Weights of a small GPT-style language model, trained from scratch on English Wikipedia: 2.99M parameters.
Each number is 500 + 40 x the weight over its row's rms, rounded and kept within 0 to 999. Layers, rows and columns count from 0. Numbers have three digits each. The size before them is the row's rms in percent of the matrix's.

# layer 3 MLP down (transposed), 512x128, rms 0.0224, rows 198-252, columns 0-127
092:517481468539492469494488552537515480497555536469479519503477537553449460475556509458503490524421489489499497528560419406438458570485580490476516480522502431557529503468503468467500515461460498451510431446402490549542462547580465505527581511484529536491471446471547517515426498455523512482499455469471513476516513458502472468550538495508478607567542496450474542477465571443439465485540
078:466518499470472485469497433553579533584540533534427502494522530522478522479518468596559466482466485494471548527535564453572525482451517508471485471493535492526537475432480471515499499541510567487404462491452449483442530455520589536451468497514523508442514494438451558518497541507568525511522514429534519443541515535594454461489493535494453438483541533481469416527514487492435445496477
091:470475448473530538572426560429534521509498465550528467472506490581528476506454455450442449504563481530460511482489511507565522449482450443528455479499526530439463457466461538528493509509544507538433509518546514494514523436434459481520516532522477590471390457479423495449562439542504530495558472536488500454519463474429513438506510560562492416540468475520549480498489529513523471454494
107:600534509542500537469482511486465453524509535493480492512440511449569493516510523540480488475527527493553516555472502550501525491536533545498539525486522505542502536425474463520456452473482498527490471522558542556607477408485577486452509504533508483603526500519460521481519530478514414527522517456523550444480478512489501551587493524488501619464514436545483529477510545438526384528549
103:526485515567484505490394425436498517463507489567556471467471478434491535516451547495505461489454466521495524535445530543467508537538470528529484483459536525466569501478447478404511515443470479586469490482508496411422494459443425470481540552505507492501504547515439542520499507491449482499514448508525506490426481454501482513528547464571576532481590534470459569566535500484534442468503
097:440481513439425574498538536446514519528524469488505459523561529541447555478495479525445484487456499542550536498522574486601528506539512490470460486460572507455564498472511481484475540543513519548556499455564481484522534493471549468509446490558570451527537436515517477496489480505519439515428509519525535505537517583499521507484453506563438419497589472541469466431488515553558530508584
101:473456426470528461543460561501490476536499574513530565427470511495517452537554524488467555419466473451542533436482482432460524543421439445521530469548514533436517430460549474445501454535515462448488445482453462507495464490506597518500426517496541474537431483498485505446510438481533498474472515512553494511432477438506542538465520527491520469460497419466474558471472516448521447473493
130:548468450519506520518449474478433432445447448462507472493394571535539491468447528491415492554487496530553558509472467535559504456515514528573574555489463507575440566566538504489476549509529510455510447501517499470449491568473486520510520508470441537521465593472429475483497515435521482489561517527514537549502501498483465493464496543449504563503550454499453519554521527473424476503543
077:531479485464540493572456441486463473503405495517509477471470570512502471520442604502530523557540537506556474475488550542527478452482429531522402512542508446460526537475488425502436574496466460473528464577473458509458586467558489435519521515473494536493489501475524478494442572499485519584454447504496469562528539481459483514461460489440501558560494519487504436494562518449515522521513
115:500451483471542404457463480511484519532556493448494473459492496547473546537503520543520611481518432470441476502453469502526441529503528494484589461460435517408460529450475497466434513476490471539485458512555500522537484472477483428516533477503515423532501463580528460533494440573451485563459491500576468483508509522540501530440511507492481500494454553558440526465538567466557572475463
100:528543497452472461501552558592526453526463506508506489529515573453442511508498496559438565500505537449514474559543501484512483555516561517515533547502455472528492478480467452568521489597521523505522472522548497444502523469452500508500503486499467486450396467489497533496559539455530519528465511510497598468423585552483508554549446417491569439469500455479572524444521512439510505527452
112:488527554461561507439510496466461438432492428485532459505470532521486472504407485462491437488464511485612495487486580519439542542480489472566556444457475488545465452459580457518514540501455509477479478490515469458547520482588520498508538502473573429449459485536407501542490551467546503485494542554481598474480467516455484468469527469518486463470511486564544501470460490455551542492516
116:473436489499521433576399520483482545487439508467464545528529556512478488484518536500538495504482536476496458495528525468547479507404490362432471474510500479529483509499473514471508465395492500487575462526414537528485560506526431480486447448571563530488519494554449488500526491449467539465515455537466475510492507481499486420553558497478499465559478503566507493540536570486454456536525
003:500490448493507522519504493483480448523538536478514541528421597504462476483482450453552545485456497535444512464485539485580432449523521502509552514497442520438556489541432543469487449470521470556460480498553474494447512502521522498512449507452478491485431509400540433432512434539543520442444583473513565513487505487565424576498551506519548486523503508457474438533534488526509532524419
100:511572515516495493513464468460487562496388500478515504484556577556559545542453551474543516492508526476496505478534480444499513447493513506470496536536455492523485558511502541496541453485536492489472522499440448506472545491510560520433429486558544468510511596508525455422461456587527508486475482482426493497481577466455494439388494529501441479509512480440407495498565562489461528464525
002:494485521450517561509512493413460472481488599491519537571408518540445433460483477455539420536448529435485470490446514547503508415558447527524474522499475468525553487536498564466494496526472491499528450484542458536465518516509441499504470509463514464517518453493522465448558504518581494467479561511451495583528490534513475484436498496502526430474426412494488504561558439487480437543468
121:553501458531592443489534579499491496445540402480473402439506508543436530581474498513475482504517558500545444508507543499452487535462452471442527542467530517454465443408463498520536478510476508467491528506502512530542546460519544439447541489527490508495507486469530480503492538457506485560413520443470482451611504503494498438527501574513495588515512508496521506504489433461496541549557
104:587523534512449471465438517541548520521493522443517450503527403458539473489512519463529520398487518573449453532547520448389477561511501486486482539469507486487503518448465441517502526456461475497558505465518451463543416536486528485453547561520409536490515515512420465492514476437488492578511531521519508513462489523602511526499554448459527535506435472503486454539471475498441484469496
098:585480438495516543509505491501545451515548498511533533494549611403533526496546522528520515454497553538509516490470562513493515466492480537466496485483458522533439476565520463473586574470486572431499473503496603471496476567493495530518416451495564485468508590544566494502465476553487472447487488509412513474458448493453517514512508521499570447499529504541560487540479545449495548521508
111:463532519473583459469500509547485524568516537564555477533472532494498503526540516540480475525552466427510462467496516494582474513528496500483520499514515544438457518475467434519493472509451469571527513563443462462520491489427506465451461439560513578581525536504461496498501435537396516520507421411577495502459534570540488530479524462500445524474529478503530540542512564436516527431464
002:519482549405454514472508473430426500490515552445551538526426523492435515484472503539554438517481497498477474480451503575477549426484487508520496495493481491468531521523511572492553538502422483516465453538536480455491445459461474463494485545498529447497504453460534485419576398487564494539481534544488518551521507483526439522471553517519539448471434454455470462583573431501503485507455
106:517479473453526530452555518480471525406522530516555516473436530523526507485505535505486516402476505446469540577557468480467441523482437529530513536561540427535514554533495470564502525490463499487492477444485516527499430539517571493507572496484471536472456494461428466412522577455481542542487526475518533504483381500464533410474537455503516525517510572503465522551518535513477547564526
109:501541466444451484534577555560463454491496465472591582543479528494550461395473464552453505528518458495559518539487489474437479503532510513577546508534555490495453527513546510442503559542457491452553508545518534523447502474475539565495472457495531490487459510516498480530568492503579502512384521470510419534456493505447531452508564541489534560535468482552472531497521477492484510465426
119:544433517476546501562522484492506524438555442582471447458453446470569423451458458493450532513579482460389520460514541612501489549492481533522544481491512506524485507493533511489489529461542547586473534495506501504473466459509537501454529534559424518464525597472523519495554523540534516452523513510532456465525570478475497493468468523496489537519461538431534539503553474465444506563520
110:486551436433544501480457486477540491463554481516512530478498525471531492558534581519477458451557511521483544449531532431537517519383431564493514431417477522543557536497521488506475559430481502517445501437550542526461466436482522544507489506499476498570442543517482465527521460507520526469469557502550367530471477504487504483495469516490582519540552541567485477468478509512478562505512
112:430475539447502496522510553522514493502514436465490487464482494654510544492511513478469519550487451502522463537545506512534447530523513404439499505466488454518570512553501525495497462532518465533548444490528535490530505559485568502499491534557530473505506607554475561549511507495521540529452446421482471600508413508475519479493494509472514508462466571534485465559608495517467463481500
105:479463471485493563531530511571563512523438518518538497531520497506498503474477509471466457465502561529463553488476559495512527515498503535511497473496512537518593569492513477538464496554476574449480488413537478501536453458460526473410551439434466504518455496513514511446493494512469520468538515484574456588484496495454488506548552433547509588466466617522458463495480557536574478407470
104:398362462507495414512538508442535530497505533503482434487488484524475504490489467504525542563481513536489516470466583439584496481505471469497475469462599479558536531513531562546520449506502509529463465519414543432508523481493500507498491521422520521446509490461498461512476490564474503497516457477468506551466518460459505492481547495594417512481565478477448522493542560546453562476475
116:504468461529566498497477550530512495505547455523476482521521428527523538492516466486491513428613395517522469462539497483424488561499488463437536501509505558446444498605515450500542511472526487528382489577476511493531463458516525549493529497492445459433550443470570489571496553492503433436519515561549517397547465507513507472473478498469522501531505515490511528490487467488502448487480
099:480429505486512494496437540548437549555428502555499473473512454470513472577455515539470574497470470492456454484431510500465485515452517490486516535493384540527469502490464464452477538541531557505565460503488499483480479528498532552494538464432420488494481534524521517601528477505501479498514509494515415526570584496546529590494532477463508456458459463529497526572452465607522498467512
077:522517584513411518540519422474564477447490545541453511473552508565529592426517560473502525529534486526541505543496529500495511489558499478478483438465479509526562500470495460494525550497560489489503527479517459453501493538481574530530398458507496509524470527553405493521425522488491490557532519559522435522404525486495487482510528512555462556522543533504497471534475471603435522455542
101:547506535520504441555504479551533473452472485522491459417489499541504498474510491478524491505516492489495506503560468509516506539541525505480561494414478451445485518438405537505501485434486442535506548520532499476422493497466531423563515409503529445551501475438517502504426551445479430458466536492572489596496493484499464481508413491568445543588554537487482506535468502430509559451499
099:469489457507468432484532525509510517535466427504439467453453557490532518590478475474444496443461451512523523480443527517476514520443486485578502489483472558457486428509501571433531442543529515499461494481551465487439506477513502513473593565460506458514528443476546559484508471518587518555455567552522471405513513481575482420481544498533484467434518483541447441493490519467485511525442
119:478511445525511475527487558426462473474522458513413552458480496504546561484503468492492426544496510483478545471461559510446469475490493560537480482493499529549477570514481570516520530511455620485520464523520524494456499511465544510493555501447533563464497444442498467484447548498468581496500543455497533387503588531491555517470493553587514491525462466537559462447468514558469455481554
120:571516410535484528492491536498467573505583477524439465541476526532524514506555523483571529446505540502457516552552474500501510468419475413524401513445468501463542469505487458524518458509450454492471490503494480514482403542519491520478568459510428563524510496557550562468442483551445480517544522519462494555535492442553526504460483558556477522569485520494487538513533493538458589533505
111:485476472476492490456528509562507477555479577472435511543454480506429471500483503539519542510486539472549477535502448512460540511541576485435481507601569474561482525542461533527478462435434493496483498522529484531577497410521513474526477471526496486508438466486518499443474456546440558560482517496575500484508568457467412470502450410430492549471522520529533501515525405455530544535502
107:527588570462465539542454486491525536492479450511514417517459575504461494498478599471469520526496537491505544533543534525493533500509529515500441558485548471481478513431516494510471568573556469494530471458448397538478460502441482497428544501472487526487471493502561464532581540424529478485475514556468428469557511476516463509472519548453497541592472539442514472465479534510467588520497
118:599563471490460539422475507438467541553518574534475518472522513476546554458414529583470480483489469530510491503422508526428475514499470474485538517545481407472498569480513549469506552531452461512453535520478547486433487488552499538440475494466544502530472459549441505519483546524498460541467509561460471534495539511601525482510586560503475530516487452485433565493496512570504501532487
102:450451471442455487388516472516545544437469511547448507499497468488453512503473569517462467505478568438470507543470534519519453469581496515521526494615500512481487453523477508464517516561461504466519446445479492501457477511441607462523471450474447507467521549474519457511543566561475465500574469563491550409492522453449478505492429488514457553440480493543495495513508492550458491557495
106:549430495481483521532526505475517488530459510481602501433539547566522494528518522499461459497466554459530578534462537490473513482486451465523517492529560504469451502488515547531498525468461417474563449519496579572498511461593501526551526508498503511471554567500519516475524467466535442498517476552548531441498497447450563633516469500572496468467527565551501499527575496470486461574509
117:544564538467485510398541532544486496485574460526461453509475476421423545512552493527450513521437514461529482468533492505528481401483498478422533381472543429492527549512528439494529470470532458479470512557525490498488483562491434526520593492476537513540496515485454501548481515439518477510510533428484447489511499466515458545547536482486519505476480408538470530513451434523500459435480
113:556509498462516480466500456518437452534481460509470464499440525451557488494469508552414540513481473512566467408520469548543494501532491500535518509516474513517515549481560485516491518520491436438490519519498486461487541552438547460598538597494539514422474536456458489468528487495469466443519510515488567458473485473469566447465435577409545504515478503426581535423530564490496485518513
115:522455494494404507496375492483456560503474511477478489495416497461477498508456492480447506461556479548563448553491527468556470451501492456487503520490473550471469447549532548487521472498496557569406459535474501470448488523457456480533502515489456474492423508502512563546479486513531576544572456516569416501500434565524537512510449511519467510588465520523454529425503496527504479468549
100:539526465514486515482446470454528488589519525566492503502502531548562454519501529559544377507444558501472455530475524455538491557546477613508513464526455505484525517542475564507441456436462504498570502457499475510497513545490465510465567454503481517506495503490601557490504486535532469512470473422487543553452482500434399523467526523456555488456576485545536475442477494487528525520505
128:460465474533614452498447452506474486487535429494492518506508519464524477544521511435499532463590514555526496444512487477523484455500510452557560564561490526493471491465497502509401486443495549535513421519499442428504475453476481524506499473469485578467516508455503484403519530522476538496499500499526416514531506488476479498540518624402506507553420523429544500520522513459512447495496
111:462438477500514527464509464524477527412516536522551486509565529567493497451502504580528512494596535500426541468412502587554450465551462479495453431522553498505515477489559518491542560569470551524469533522479537512503525453455467534547451420439517460455520450587523495498479513515537546487498572553544492547458498536473490504513518515443559495474457499485485484465430491448436482483516
085:578467515562536428467477496479542510521563519441476505433572542447511530490555535530557456559563438546448490489444471524529417501513447509486497427445506478526555527514527526482475498498457488528487524519515504510465490581527464509479481514485455520456503591490403471491525524482538545454515448491489526497441515410553577525539505493483579524567457516441466490513575482493511450480466
002:578503470538531500549553405518492481420449494494518528500553488549533515484601516525502561466463501559497502549489463495528446546552505454535497444526480510519478531493441478427534470435473451437454548465498524478546510452577531513478501490496487541491497593551451562500492582495482476535495478417452456502533454510511548491442483445424513552521517562493556566469504505466494479488555
094:525550499497556554549496540525484453460432460449563500436441433536515460582484546481528466471469523486477498442461486525511471541515489486529518499510473512390431528552486474512426549492515462451574528553433528561508487481478515443565508504492509421494536509522514477504554484498546458537491486533547500532507502468492557492592418467477497504522497538519564491426602535522497554508444
107:486418545523546450547462480453503511530576503439482498565514541517494501537532507435473464500484448467501465481507445495468556512510480571489499552484493399456536540499504456508500546441493498568564511567444452442539536584458494538501476502555563484460530519475563486526458486578438468476591525498500469513532466461513502474446416489460511526522504523459462536483526542545447465411487
101:499486481508485489485522511483519470503474548451539526477597497511470509525535406527483454515489517516538547586513515448496511561424521543520508448502543470490494528461487481497497465477485507532518555515403555459459582456564543432478447514454478538450533431442497523526514573472533504497497542534461461537552458503445512447475455505531531407404423476606559509491489496495529523513515
099:410477497544533451508520531482519519516518515533522447595458517489533516498481548516508466518481560437542552471465564517497466537433450480487499501574474526454508497504482489509418529479493491468479514497539418453495477528506525442424530572517500456470508511514483413484547512522484454535526598410526531443572464515403551518471557509527486443559466485496432424495486514458517527536546
127:525598546547485523497543521494522492402518436455393523548447483499548531463490476558529508475494556555443497499506532545515513550505558483548482547448476527535493428543574560485468475482614449510453492435565504513515463491517491532522530557521527514502503568524456506447498496505453519546540432462475379505508500434546528508511456497496499519480556504443504502495491466556475508495520
108:513443501550473491524511522479526546405531500510499485467534556481438484511454543479514480480477471453507480492639457472552494454484502528502510447530447533465509520415555533455503509558417481517535503534505574453479492517502519474441490512398522459478458489480459503466453451505517523527503487557460510552525484481592421479512519475545568600546464539523450537506544456544545551523495
086:447496439553523492474442524529522479549504589530500473474514576444523540545567501552510488452493484473489496546487475469555428574499506509482485527562483502516552478500526531502584526472502517494460442459483454418444492491440462504510518497458425506482542502439447477515504477498504529483491413454479564554510518489539544488467587556441571451473475506482437545577528515527448417541520
# layer 3 MLP up, 512x128, rms 0.101, rows 199-252, columns 0-127
084:531522489554494549551466444441443523476469527551500486540493488530471489550522467491477512502433423512536485468424422505477469578566477541516529556489490539504511465541488518542497534477502452525611546526488526513475477553508466424528519466582480526471455517560512468462494464434448493512517566529562500498451482453443553482547464481530487505529481449481569581453466540448557527584511
089:518541493444483482501483521441446483487538503533536479482521474524456531525486511519456492481514509513508509493516491520561482462435521530492538542537494599485530510491519448571482487575430533582485509517547524517506572481442468513483428446493468514468536422500459518450522486483560394495550461515538550575498475601516491590515507547502455431549444424466563518492543570483492504566520
114:474501454512452492504488552514557459518502426501524503496463451566516467516469477460522439487528529489526492415499514538534450449457532543489494529548492516471508450539514534544499544476466452539530567564427468484464542385545483491483536499485458485533443452568546558491539478555521600466448519605491475483524567510519505418541504532430517440495495514483486428543516505464532531535444
111:491468476457578509480473580573524505548456457468504520489513448484449415464470533525480515536459500537499534548524559510569471478466560462448453479552554559487452470546545469553519502520543534486562482496472551475528468491466508515533469440505458506561566533513543555472465537489472474453517481510506456505570506586503524510478489570420386477438448512474534511433488468466439497526533
097:566477508563522445483493423555477458371511517539484501478485514467510444519505502457550528507457526447470502517429419556440463501491502495446486569532458517542521547505458554515562452469447460472480510517422536478495517544542451513519531540455494566526483580470498490525547547505468593572510476493468528462449471409464460466547490455498499546481459477471468459543487460452486499520478
106:518483469467478455491470565500418412495407471482521527434501468441566474508538508508549518443541542486453516533449579533478525496510504529520469531486510559492468521386427491500445465551430550518484509582546484542492457548485540527468502491479548503572487582498537550494581538521503490509509455490532517513526556403514540474456473526535535490480526467498550511483549493474513483431449
113:497566462505518506565453520447507454489466488457489490481536545510493511466482512520487464583469497567476541585561434481491535497460554481575563557555505473548487546501463502560449503534511455485523493554472466475546611496528442533582523508460480489515450582466542508487530520465540529474506549550433452491549519534498418517483416516534518528466540477499494499539562405496446505486484
065:554461499479536486550577495544427480419446541478517464448494501568448460536443566532488503446571550561489488504512447484539550471497543511596486514542494532554548530435573442488511480513491486494516440472480517470430527545551488476545454429502590513476549472474555462494484463454501464505542469516542485475587499453451470473522499566521427558501510475503528492436508496491501535530499
118:486519516543436499493532452361501510496486521463534543543541487456509499486504457515491488534541505601527540509513490498518515462474469551524420546490516522533517438461550427500530418538500488535597559497490450465516492510484494558509491594501472509459490518445448526431459523499536542453505494555457514479561479463520505482513558492494488490528512372429514529502545459518517431509574
104:523412449478508538511460505530463491523458535446496519483502489483461523538540496491550463550552561527494462421520485459546478448464537499506499487495545451458568494476434500524511566472462497559488405456496491474452537456527444540503504546541466543461478494510490482464398465492490440582575522523577393501477536472538499489548502455519580533456531474503476499570475452531435481447473
109:482473502513583405432478525492475526505470377501503506574512519440528525477512459465475530482541474581505571483530466489477513527465522495581498520529505515531513521441519470515501536503553563538499469502433462488515443501552438437479528480433530496442483507475466491469510515488466484546401485496514572495506557458499481542563440489531557491568484510491525422401528547498432537479519
113:539550556480446463550520482460504498537502443454539499516463460577494556534492504491551458510578502519508543506560479578546516495491512556508461584562469487475435508525493508510536481529516558512515484575555507550505507515539454479585545522483471490529581492482490489520496522462391474455511466535490512584510513583541474475498519502453504469539511505430516511554489483644514484560459
003:499542472478479521499502405426481488522447534599516530463513471508464579497514451507509568506526499563560435517422502485495486543538486528608557450515517485451520490435476477536488517422488513457513519493539523532582535506429486533404514472511507545484487563531496552471469456491428531465462493437536502507502496508420564541485470470503471503578533514495508540485465538519489480491594
095:503536506551449438561476526452491442494463485445552542493484524553434508508428469465503446488494552505520505515519470520488519479521456542487515475570513523544524571499482523440460529518391517536485416517560556548493505541524514523529552494519513473510444625506513468455562469464459561459474575552521495475572519514517509501475446475496480451428538473437548575460557534495501496455509
003:494490504506516435470535429482479550484548411488496483467512479462509467485473515467459543466523456487493465547466511563488573526506428473541545546517487428452515503454573523494486460491468534541452481596515568542487557540478474504517515492500499552579514583564513504544523576447525579485441480509473497517456492495512575504509457448456454503534498527510514544561481489504411443422426
115:443561544566480523527525514518464514465521493392447535440534433492465512436476477511494521509468534495442506532512551466552470532487552476472452443554486497503475455493494558512480471484472504524474467496520505504482479535496436508510555546510462474510544552504490392441496547505462538389564569526543445465500538463566511426489467582516578514514494454495502469529495389454489498488475
097:530448497403544503513484491525440476510604476527550508469542492567478512484502461533552450504579498568454455478549461502578498471468461472503505501507501514451516438512509383516487556527427487497501538476460574590535545485497534514478457502502505483516456462530510545494495545467473498489436567557489498482504600472510486495562539550492431535533553531528519497437537573550474519472488
098:516589485454520509540466506471525484491560529488549443521442484539488521502445525458517476530446535537457493498586454472488457531576510494480519513520497501459460518467468478556483480548511448551533535519569512586473584510475506525572475465516498567504462459540490472469567471485599553517457495505549470455506508489540572451524519520480542526458526513438447467487516373517423450551517
105:453457518486515469563502501545516487447529502454466431506507477530494460535487550508522499465506570518469484530498502541457508481487560405484427533405500488542594519556513468546541471496518446448537532445503512486453454430496530559473520471530510495470514527472493536461529485463455444490511567595564467530535518428541484521490546462426551424592548502443487426531505492513525530482457
003:531517526493499496550504414450553564521512485508465498431520485474497492469436533473487524497518474461512484549453543565498488562579428528530507522521461456489540513496559496506533448443519480502490473590529581509512570540472516484483530502443473509495599584576477506563553515437551492525483465492509521507441483479494546531507468454406428534558476530494528546538440441537452517476439
114:554510517513454554488516496455412536454482430557490466523570484557530522511474544486555471547483424565497447506465561490566599483499543483513502552514440616491489517492519477518498461542559523520524509560523516465567485508497478481509440421464515484553444507566513510475536503492504522515458439512508548500468497522443497598546581547517481439546510511524535517540482514508501466460427
100:429495516556513480493465402490570541435493460487357439525471510440529532494549590501543517478560454486503492503494499537514488515488503478512534568495484557492493504515444458492513490495523534535514461516471524488570519486572512497559493519502524498476512475415569466449483495488523525561572406491479535508529548533525461526473519570442523414518523503437552545475528482541462447546477
123:551472476435472408516449541462538509481472520509535470464433488510482488538495528473536493535522545496461503578550479504464456414542563468550474559530434500486541530485482498546458516529462444484477441559539531588446473490456451452496533538513563445469486511510483511473546471537502506515475526492499532519623464512466464441522510503449463474502459510482429489591504453469592561547509
107:492473486490573520533435505537504519466478515495586476477493465519546537553531558502450502515515526568529452439563505466475428578470529536501514463464507513519488524459450522481488543517504581532575532507478451516514449495480562502498494543430516523561477590603496561512565449561516509464452548494576534463423491535479483481538411472504531524487459575526490455488452479531448483484515
112:442465476480505459544465501492494487473512525516519424544478415592481542493486542496454502576492514506495503515429434507534533564494515462488574473544485539496532482477453491457546465437553493577469418500517518491539461511527501541497539576472450508551494519566561457520606429486573452603494465477480505540497466489513520486479493445533492522517507595534482456523513533523476518431536
110:539477402529498527498458478433467491500463510526529470460518446477543492585547503519478510519542507470579473401532496534526501472455494579521522517487508538401527441550417525554461482507476491607517451587503549490506479486574473508504521521493522525526460498509495518543517520533556468533465486548551565458539516561564532530528487481523476474510480442468574551506514533515554425552518
109:534498444568467501521521520531452489557496396497518510514504521545453466515520528496541448527457518482526477448486463537396584493590505447490465521459474558472476511466441612523491500477497504428514473495476464498528508491563506521500459537510471423534494429507538460428563499494490491516488466519494478488480512461525547529492541458500548454454645447477509496512504504571506439440491
117:473511601480499542526420460527535525475521424428476506480490516412569528490525592490520563480445530523456473431477497441538584548472540538525512471564516507505496449483489484512524465523538544507462537508495479505540579485538525506544454465468494493502450474520515451509496450505500510478547563587507475542430478439512569551614492560530556467476493492514504531476439488531455508497513
108:522479544532560449574542484443495491566575545442487523450492504492496505513564497437509455463568488488564498482522431483494475504526463563502534506476588509483494526491527512509521499480458449548499516512531485592559463462531490458497429502524508534540530442459512463396503442482471460499544417553525517561529437481473549385461489490452482530537485522462519555451446465509537516538529
082:501521421512538504448490540542461500550510466445597462504423546443463411571489507546471480449494505467450478485488488536451488542481541497529543571511526482460426510535497538547460448540455524531489447541498514538466530455440407463532606551476533504496521479480572556500542441515514529494503463453478576485593487504508506508522499465453505449447487476519493503510565499451534469504459
098:519525468543520529454560511494548514525474542505503470487412460446526498549520483571444532512474525556476465480510499516463475456477467499528434472584540562526506524548566456532408482549518462454500472512483427472498469533511484499433480495460481514476481550444438461439509453577535551515560565481496555575579487457509463520484511491460571506417450480548523429438535507494540533511473
103:538540500497538487498486596490593524473457573547531591514487464576458512500526499508563487477500598568470521424439453552463480555518494523501484538520520506537537533490471519536514512448542522449474476520476478463534439567497518479430531488519513570476527605492534474499526475426510424474577507466525519537458511421484511533505427476514478488552480469482570481506501496530432510514506
112:572500464512483466529526586563534462470492452451461525500473436531523501535519416485493473515519469532483422434518485484506460510458500515543443555456493482555503531508505533565540533526435527504491476479470474460428544519554455509517528599541564500451510437432418568463529478574436542481557532466483595484484537536524584519509502536529506483447499541456515510501494530516449527467516
114:548472387505505460526493498589464556508553486549514499534443500497553450464506496530520506465614525475500538503469474453547541499425468418494561472438515617469563454449488505509468462474473436487476519509473484494506466481467535511488524538451445526556500460514524545446451461509457480507472465546485554524563453499559510520509446484521447549511462459509568466536499475534466569491538
109:548484543505549557490449549479478519415488482589554467485533512508537497519537540516524513501535509521423547519473561521472471426461415451470472500505517508509505506428606407438471532515523455507489472473497465476523499605568467539490448550520459516492537499426509449527494537524446457457522565494464474572476443531469520568485472506556544497502487483513514464513532490539475413480468
105:447450498561508518512502525466521489527473535505497550466532456506533461493510460490511498414570484534487470507470450518508488563523513530450556478449462557479500529532524488517528497524520556485530521512498644426511527466500570475502498503531440485531556510493437440495461547583465507421471513517473553562428490531514626433569565477509530466498485509523476499503475478450555465448440
118:497533478537494577478466515496527548531547476507493521462463478521508579407436518480542491368462452517464504503495529553480464576443523468542510509432499555542455540447471599540494493493492508488511466528544528525506441560504442479476463492447534464504492473591473457474494463506435551478440586511489504560497443459591498477427506512476503539465503495482471498499559516546493482530457
110:547493533547462474562476561469525560584473495535489515515512547493562543497568492518507551545457436542512553495471487433453506488523503501494583562476481576492506498421573524530460458482475475579482469568471475538602491546492475528489448468488541519548414477473502497535481533497491545515515480484474536543519508534467554549521525478491550525615517433495552553507521473525503586489512
106:482486478467444495518557532494446456455513514568474452483518441448566462517461482492518525512496531499475498464463493547511475541500492471584547510483431552537469442442529490535507518546529499435490465545484469438451447560450500460490526514475523526483523517484550471579563438526437598578494512510447515553498494503463524466561491373558488480525445519456526453492497508528467472454408
113:458533499509489481538559460498490578488437461452523527498495544507484540439508432483496557424540574458483509527528544533493493493487554405463555461447513571519486587526474486530510491484507427559544461530501447414492458540499512508508498540447533497460473531465464397476522519521470464525485618534501543541493529478539503498491535523487464492510436535431482574579496465491477520444521
106:532491497569538515567524464556449503518483456542430514462442459460574500529487471536444559436533459542436519491564539558530470512520469539500498495444468510541514524417451466501481498503503454522456522502450506489475479554519507487523489615520520532478498523398497542481567539519489521460513495521479476514409455533509455452506429519513498478510428504493521506501542569583401437472490
111:497474506463585513468586504472457532511455488398557544513505490549504488509447573505542511510455547481536473476503467515498480512506429452505455464394541545530428536490484518533513549506524470525582488433476410450534491423488519494527476490473492502501467516455544491446479501555494458556540534487558497529506457468502460451457537462580581464515531502557530581524460430534470525499488
099:566522521451515451530477500516538499573481494537466522593500483561522503477479553545580503470533547514491452469474530471525497511520455538537564489553455494461558573524513498456476445516553494544473497471518432476519540446479507532547492471398532490516483589452493475464595517494510589467476507541588520496418519479483527451488471479538533468515538560461536535538479469558413491528534
097:529455418460567447565527486541481474482475406497446513478528489468548479443512514461568420456525490489531451479459488469515487466531519509484458443416470498483471555420500549540495532396469444495477510483537523461545560510504543514444484517464508494389480469510513484448530503562524558534490424475486511555501448484518505492505466429459478454526493516579410468493534478530519507475515
114:538560486496541495484501533524547498552498484459475488472454467492557467516507507444467547551423518513520502513611553423461490513466557528450543556448502498531496508457435494506451520511500509446558460471510460483502441563467521516553548531490498532499483469460518543496489542543417531564482473565471598472524512465502445442496491444532449564505505465456515553597537449526540520529592
111:435546490452515565520515508487469467478453498544514515506420454532476478491443482444429551426408550466574489492560528464515503476448565495527514517552496534482450473506435477526546513512558546449521498517489498455528510421468515506541516498528520483521492392508552542479488479526434472556481537482523468521567467587447485487472530561545444500464562540542576493501461544568511528516529
003:452516543506470580488531542544483513493522463462473527511463552607491500502467466452521523481548506557522504500564492511525520425471476501467503587549482519500490501452508546514471581539463473508468513503406447524474465534485515433488442492527597542514518431489552475491509529532479511460492490565533444513539490502515492477554458555614451540438455528501442499538537519578409532482530
081:492467474471567531507545512565480526467478511450519468454467414538518533511480467510544547476471536505448529467543524557481513459540492488440515499471515479459460579466541488432503526503518524543510476584445475518503534545481504503517551465434490382511605603456397491489527455484530530419483486566483516544486514519546554513528517480501523552524452512503550468417453466543514528505491
104:524506562529505465467517485539468469488468461493574513438439500461543454445444542558451555514532499522423541503497541587477516411434539474521499504526483570589495475525515419493515485544462507429475516471476485564491483482617545445501515511480439473483503518538472479527494537428501530512455538527504441506550527417470457472524518480567441502474512501511554489537561546445505479514535
099:448536503518463560550459450526437498510504484489429472565543491474515425465465541547506535529562430524484505453519516484466531487543528483567486488457493475530502471480504452521503521529527557553454419551542469585612463523455485456494537515498477463446492552460476460491461468495505545492466509435469474428443479441523466514563473519463479522498555448405504502444549497536430448474541
105:522543527512473494552517452536503464507495496456482556433463461493515544578475447509562489555532480569441486561506459516540539436575454497532548493482506531507521490410475525443495461526435473581480556517473556536472514516510525527508489389463528524510460540501431516487475505468514504450484524548469469519478564567588479475535554503463512533533529522417575594495529486513490532455469
113:567555555517512480524492508529451471530491540581485454526500477482542464476486518456500530490497556534539524492508401536511539468530508514513520510422530550525448544513455508532431419466540559499490524508505480452554480537494533486508629570504581537527502512459434430567504524540534505628517448527553505567498458480517493475532516486505468547519473434513543471460508508539494557461476
111:491440448543538511513484445536514538520490485518543522443466543521584533501494461547456531507515408520530471512513500479479531508432553516539608461529483559527503484472537511495503462550450442471480501511506509477499519548550516550498514479429536453507515506451515472475456506499509515507416539566564480557565434475533415501468525467567493495558504480531527489497593466537426536585594
097:554517507468463448478483532487462537456438429525524509470518451578462472521480540462486517485485544543509492492505538558459592438510480424541536543506465481458478432514472473502463483487537559466483533634511499563489514496488474461496495484494515500535519498599546556495468566504540459442507491572493405454515540546456516447563480480508448533565538556464556529501478493482461506432486